config.yaml
d_model: 96
n_kv_head: 2
init_std_up: 0.051
lr: 0.00454
decay_shape: "linear"
doc_mask: true
Each number is 500 + 50 x the weight over the matrix's rms, rounded and kept within 0 to 999. Layers, rows and columns count from 0. Numbers have three digits each.

# layer 2 attention output (transposed), 128x96, rms 0.161, rows 8-41, columns 0-95
447454382560444544488553507512532360427502530432518476497546503497518477432520440459543505520404511540536583457495512600504570439570431446516442506626568483433581471512465485506466441491544478596468531453455474501378486467512622542518488482478533492577413498470563415467421439671521404529
464477521561517477483457463479467554511489524471432417456504601420455457419519452516484475540510531526498460471571308612527582479486476407515470523604515584478541448521500529523570398496597449430513357568387549514470528593497484578643442557576492486625480468505636528459504459470484559557
519525518510486479539480493390408519594465520431369487356540546376515544314485533468541520442454510483514446466557478448534528391492470533510595468576490626460421493465520445478465536549516521408441478479472450506551508506560516439432542550508447498537521505458400416535589449474522488525
499504500581495588518521404531500403481512554426547496442657503386461526463610564653501544388517553397495448382424526498511577439426486410542437494464511536498544393433491448488540522494501413515523507537534436480461546448484494532457453363537433471546472532513384457476561496431485645427
538482449499555538462535535539453505521460551464555488511393505578422386529437607511503484558537374531482556459515477486495466506503468534420454520584492667467565508604528521462482519521447453508426466469527472464536526508599494477432521420443510451525559459597462477569488480376485552536
581424576483526496496466465520568521516533556417543448427485589492565567576511521410554529546491423502518467598444541488499548525446424565488455516494656469539499552505448455492429487557557501509526396499452516519564419462434498565588484503574509553513527530492430397493524532472513549556
417545491525402512570383426493532595508445458505455564361610465521444487543575529487568358616393438503514537502476582467558498446505434485529413512570486602559413651472568429512488492481418552499479507541552505447561463477502431484579525440414457521524542529530527460506523562571521496552
514424572439505528465626541570465432566385465549692572514518431530395533489540425459399514514469537553551474447447482481608483458486471458523468481537542469466495498507532481572458528411474427584501551346457519458585450546505385639524449414585454528433534489478508424408531519484526419497
472487468546650547548550484507487443461512517547474424559375520472467539504390551547538510507490519550478488523503526476555467468555592465593512495450418492520528497418438498527509497466412536568458421456535473435536387460458556497535570599468516476516507527465504432478544585510552449544
435526395520534487563573520424541477418479551502541497544467452486493520562436544430522491518580476549525559533558538524487507536520515551463476493361554551591493442530452494397495521466500486509450517545486464472433502392557459528452472442561522431457469556557506444542502517541470482384
502578508518502469556483527565484531511502644476417531483545451514557533409506492492427551595442579595563586563485635444496445569570537598468599449406467551427526465501498493437614439434599598519462503524534467501446489600581520496446458478500503553489502510424480558471513445468497491554
514393462478519567559507467482564480594486531422614513520527553532539532422479532530510603444426502466494551414507527552510461460492507506527590510558442564481435445458420458596404545460477527536512452490558465488447464490491509564461469474444515575425474534468420472480482522503522489425
483462479507561571541521477413513500424552497490419535508480412480460460475446513518469558494360577446465445464537529422400533538424528559538477527430521502509463491529502358535408611542533373514445572452540519502573435556444554468513434428573578424539456514511602478532611452487501495544
533459576587449484480498595434440431551489513434488442543479536628510660483652599547560549488477540556459480440575499471547489529486459472407515423480484576427492483514501441461476478538579497500476523610511522432474531517533537542408483550487506425490484526555570536571529536470553483554
534420543412546520463508646402443564504470473553542488477511518446484537456495469558590556530506440469472459443518402504456520522516550487516508492447469418430537533488456456510512468499401586529466473498503482545454467460527539498504411456504467485581593453438593529577501504472553515576
492579543600558415433496444544498423542376447455490406517523474424513479514479485558444546504548509564453621502483565639460535534606463487419496441538409489522541537455520606375605423633410459546434463543564493495495500393487548476457574491492533553588504533473502496471469489532530370452
519459637581508549525505415545485502497379488466552442532476329488450502530567486494475430537601495504441518525583509393486511482546507572569543440457479471401601458534464519570486458468478450417518505441529509538522538480471515514491512469411478581494443564490534472510617452511437492544
561440563525511497558559467442574488513504499600614500468619479540573534414478483428508512431436605462497600425501626389426496459478469462352522514506422543519447472504495496498470398532454513630512517541554442551565436529345495515501504446533395557489493386515501504572483563433512457482
461486498517591576527559435412528546537484446524529544520520441475536573385514567499550468360597434552482429553520494513452492511393521490580553472527485502531537507490499534452549374427567574444484550559506459511482507549501410522430533542443607483475515457555567447497556462554454546458
513517565528522454550528472474532507444484490439543568517512443539506451500474535458526556500425501611511457507508544543430546533501502378478411615532459518518563515355592534440522458517497495578345519591510435549502470424590472455473398496532522495449431409446539477449470327468450522463
496499519465403532497726514540482486546458499580433502468554589462419372583442526426519490569509556428493582529486440558533462524471486530547510559421527463461491478348490446497445530489476484473479464430445373469546452470453552426582501582524508496622474541500378464444480449561424571397
499459516439521458462485538577496448448518427444533485471488510534468560466509620537546435441498493505427451402608510453384519482525517509466447537393474462467552460464459535489494550383416424487555585493508462467449532517615544598571528518462541479475586475481487501470516468543481477493
546470544465441592486514561399447535489544497532447395504451316505487554452477509445443320522447444528461477455528659507524451540539519444533483449525506547483455420500529574455505521451494400419505407508530478573491477534600439520478509517385554571487456415498528593445432500572500506568
534477528484445513467484438512496506492519427532546560465462486507571532522454503440441536417543502537450481502383588546467475476525360493542589476487521604566479576412432517561546483508502460457540503570547562550487628549428533448508527430579482469523401559650468536512463344474500483502
557496500442397495441470550498495584556421564512488432576504501564576487512485487481550583451436658440510338519546405543439515520446490481394504484572474503460401555500553478566495559492391508522556575536523414581461482409501485458525537578473594557545601472425595519480442486562574497492
517463522403604400522408522529531557597561450411438598492497496493458405494474543463475560406499552502492559479529555499439535626461430510567455576514483517533496476520485530573563595502535391433468350444474576481520371457434460447507435430478547460511605526433575448521529482432560432473
441423535504523603517429448486474492457569474481566510544460534580479522495517443518511459507465513561444479468527522587457524501500463537498450478448512300525478505537427406466514467463479486517510542518494531445491536509440527524607512565418530527552472505534407509488458458419443309471
460523527490544489359565402582433537516437585535487430431558479310436487517571542646441483498553428456394512549509497507541532491495590392549452506485506480633534506611563546455490525447485557544525557464493487544532564457457464484505574534472532501550484538510531464634384504560537547573
561486435488436619520476452542422476488524480575433420418454456507463479457495552502521523437465574482551478612530550581590562498481511346428472510505487503385425507555403480591440420505550376600536499491467495499572569556506526458474410450557441491458512542430519519560479409493559462509
512481531447487552485475454483448473567470485410538519503513476553489532482516484478521516522484451514456451488342502504602513544606465514477429575450500495433419469546445554479456382569453570597557423506442525471590443392535420513521478580376477450579503480395488532495528532534513509584
478405540526459499533386599489447509469602537538472540391594524561494452518464466447535419520541505552489550434549456520464505463393496600506532419505464425545580405441535546459468483537595470503513457424536397460545583494533473407511496517522463492522439577450495471519544539436542439467
441536505471531424497428436446513482548595501459575467567511474482602507417422478564518506502490482518508697522502420503522450395529507491473521489477422488665424523496484477511435528555505447451484571498405543451569465605489607664470399543389520533433389485425553494579548431509618542557
574440488434507488490420509483517477417483561480498485519497560474504510486480532406538519445550499554512455438516443454514518532461473512473604559429465568554465500534522530619616414378437483549629454471561473434565606456561446478505571577537453455514553616537492482529551433552577460505
564573498445418440554492428579469523474506514479482591475477572476504526501451458515563552468574527556455539530514547567545599521407469459477492510456517477502505436556472545525542534477500571535485513436511449501540508549521486530462554534409579485459480457532420447449466480443562407548
# layer 2 attention value, 128x96, rms 0.188, rows 9-42, columns 0-95
454506448487470530575517418412513463507479514527614553589494392561512458571419548453524491503494490437462446526405673463504459492530610643496543483528509386490482633487455441493492582569405562541560476557569380563548519418537459460379506500479467473372541459517454439534449583510616365495
494544517475520556442554513527521440436560474569597499555469413579511437637586458497540487533544414508519558595485528574485487586562510475543481565496489436507599580557440488473516489449478512600548544525484608516494566507452463515512519479553569522406484468547612571547411593519387458504
476437453503514436516433552407511553479463498479483551502408473526510530593469421461533480575456400634401596549516545479526409534478417530493503539518470482580406592670528539521456558553508518403473438450452439464511426578463465439493575568446491557434434587545624497442406559516500482498
458559452535465571471465500463441458462539459587472500529563500428496537430515413514491524535444584539584520534490540525497509506518474506559521529371500354538454496454490559588523461422567547459539540411516495518504549508401479504596476576519498487478467593495487472454575467623477477477
462599416587551503532542489417500463477459440537479531571481435539433382504491455548504449464505578444455514407499469517497533530516517507527448507519416563509512382488565503488465548483453478451486588539535395506542603616567499411445533501453490491533456437512577567552488519524486379469
552461481510613458413635543449495526424496558441552473483436482531525479559450489493536579489546558521483447502485490527370431638542492405500570570507461352500542359531395564478544544436487491328450471395474466537498572596490539453466573551570508399560546417503494547609486403445489505505
447579408535443347576393474435568592429607564482347395474518509477547547548511597496523475514477422403479507509451488533433496522548512581501491537482490449492562411471545513376460476547493614383517411549503471585422460426450495350512553472436474501514429509553520587585482518455467544507
434464578454460485489559468506585540467439511478532557409581505518596427505654496517467501501492547418525455489538461511474606495504442491442515514562602510491541524485605496495495431520644491543523511576448517518438596528461467480515453467509463515516514573433476464529480434518397497453
539523580456456588481355470542506508554479434505502479431462617482518517457546424544472538461453558465406507474503450476511490496582563437517530522537526477470461556533512521610472503465543475505479493490585511540585517523543499482488433535450521535523515516516478543443521484446448573505
546499556442521494458554523539581511537583427560518473490516457480417545525420510467525388366573537482489368498587430538492503445504510405521489614521520489502517602492491472551434569536449444592479474464353500477532509370469508483627477557484511484502475543552554501501507468537496527479
473564562522509476508547430511421503411466520569428505457429460441481482469578471539484443559518452605551495543508513433557596550538377492535519480603493477504531497557615554467537494573566528474524537503461481462508437496524579456542542540553485476471490518516545580489461435503417529503
525459443546457537397508499606557420494459516489531510411519600479606568479530473520555484477607450553419515522487498532549499534546537498444530426502540500427458443401540569456533431440432510523559498533508426493479556501562384442525605580428484531498461536545484536457441558483336486474
438505484483513573539455461511502551449506505548451530480547402468523363526420466471397439503509511517550501533573480559517487466597475594575503452535522363489520556505458489423511461503457483574507554437430510596493475551479535527580475507492530556477579436538501366408467501505528520476
411564471545456513509563456535536459494548501473462492484486447523608470514419532549399515484470518503575426543438510557559491489518496504505543522504498560578548537462525455436438455501556504585498521498461562553471509482469458582492492559536516464471436573626428439458526578531458457410
531407458442505547527477493411505512508545473511478565496523480561522502534546607427474508480414520494535475495590412413535425436441519517522463500478553492512479494522487298515527535425637539465557502435475548535478389621463443586553477489558474435373440587466550507539551401524550575512
479511348486513485390510505472556469498520527548392530424489541462524474519465527490563553515407493541567482437490479628526452539472466479473417673626507521517393583419527387471565507442519503480480452531424478572477482490512494472519486512497530477469545536420523511563404528525596518541
450529499450615443472548431544547562452568479436416546549485518483458467533564530548497483528563424548528470531574295607568491636509541568567487538494497493488561496466495495517567599513518515417453454466481585443451429488584558472533570515362581531470328665435521503449510399544526570478
528450514465468488420454478614455464507494498576586448467417555561506472569552437527486598538441509434558585484456474575668506505576560514503460484580532477488493544541409500565486576593479419559598484498538521519509479433470566479452372557476447495551622486433475505410388517466535484495
477467454470539566377474525565511506542507432534516426429498594483521591557580515533466463430541503385418491525514523527613435510468447551477516412449515504475452524618409499530518558519550493539606510474566512454509525505362554453466577548466442403511525606587541537572537508484538513473
560450412524615454451348502431544487467508555409526499511446495412585590414540488599500447459550478543459510486435574482484593513494458422415491539515518595528543482592592524564531482498543487496546579482545560426460609529545404415388429369456488487406465465471591521554577526465525500534
466483402483473577521462476528497541542447548575509538529519579441504464484475392457514546560556501526468552552441428539571474502440479475537475529583587436511449477548466497495500443541502545623442458507489513487535471428461504467481478450537512505587414510587473478497492537470455554570
472526367554517451480435472533476504511490544449518510533545604481499434595427482507590606506525524474468500523509422504482464475423557457499549568514446380448517528477445427503483485568424576586428550533442535530471514436479567395628476509558547349511647586505469505528513502546510473492
529519512464572486503481575508451440544515416429402425596491521541494495479498479562522518512420412490514569570572425455519560472477573504523425501473464437493416423533494463439488500550521500524543506456471425444572404475504432546456546519426490499537614434387546493566509540525509558486
522534463457483480420572435537397504504565513496533558452581580472527527492495502505402503453510356500500557446501544461551558483462563605568534498463511515452536476492488519394509430525544472551430497430549602424458479578481610610495489453584442457436430389631411513533535534452477530481
497488528630431586458568503372547370391470441523564480567485474480442549501551539543502533557467448508451485532525514478531496421514473545477474518479567509442517391456562473450510406471486533549492589528523399459516577490496508475569630589504468476506383498545434606463503491570495580506
533526471577490500470520466607429523498407495506454517416504471456509458475499594489514545538602508474576517512473416451515626489508564529538452486546563629511431463455459544534482466588539543467453432513559427551584471509560455511492516453462472503596509566464622410549486483515518643493
521430535572440450617467574475532596540577497497555503547521516689618527476459450376596566530423566481588460514451494537451408520512474548449567443582436534389481506435481506525437546494571456451522431446439565528449510632481457534449459537540411520421522506521585510397584580512558410542
488505491469581379448546514518564550471535454450524491482520514488629506521531479427452532512557443470523539553464437418426467469486514679589536519396546593539565530436507556382546546452455646522435482460443461410519436480450440494428614565395587514499499534574478518495550638444484394502
454505419597563499507541490432462494426541524518525467508481465465586445549546596494541482509520585438531523513574503537424453466372466484532548517521490545586600509446529440482506601469615509458327551463521435522437578559395607500484485484561527468478555507555496483546501490495479431445
578472462505472511521601511523488451371527478491529511543458442492475470450448545505487563500501509470612405495496523476510592535581513491491346612437538523473444563500442434557480498461464572477487582591505561460493518479514491558526506466466537512512460489577566497462489506486402552481
511445622495507519524584506545510458517491426471459398572485547556384402488506563413512397520466568540555410546562513511485478547506488532522527429636570457332560416484504465539531581422564572590570402586541528588391475388560442453502568548622501528434537462481498522443415510501452419536
478506506430450560561549406557449536440541435509617514505524507491530439459480398555518505568392499476494495515514507521466554505510520560565343602531553473470467469483555552456500526549543510553371482552483512432489477386440571602523486440382508512490442377487493478533529572440475614477
456450552554563520539516517495536474494525432592607455570542502512471462442495594413490475521505452486588498435427460469449528460547543551555515533558470551439478514461468486509499451544564461523483521462483497450470556471492498574496492519522438501538501490450598584548474506487408522562
538459520526603503461446521477442504592445522420541550548403514500379584519528526474461520466426508465419514433517491551504543579502515448580519537582565476423515562513513380519464538521469596448474569552501479545534513492496507439533488470435425560414536537540425550426557603498465504489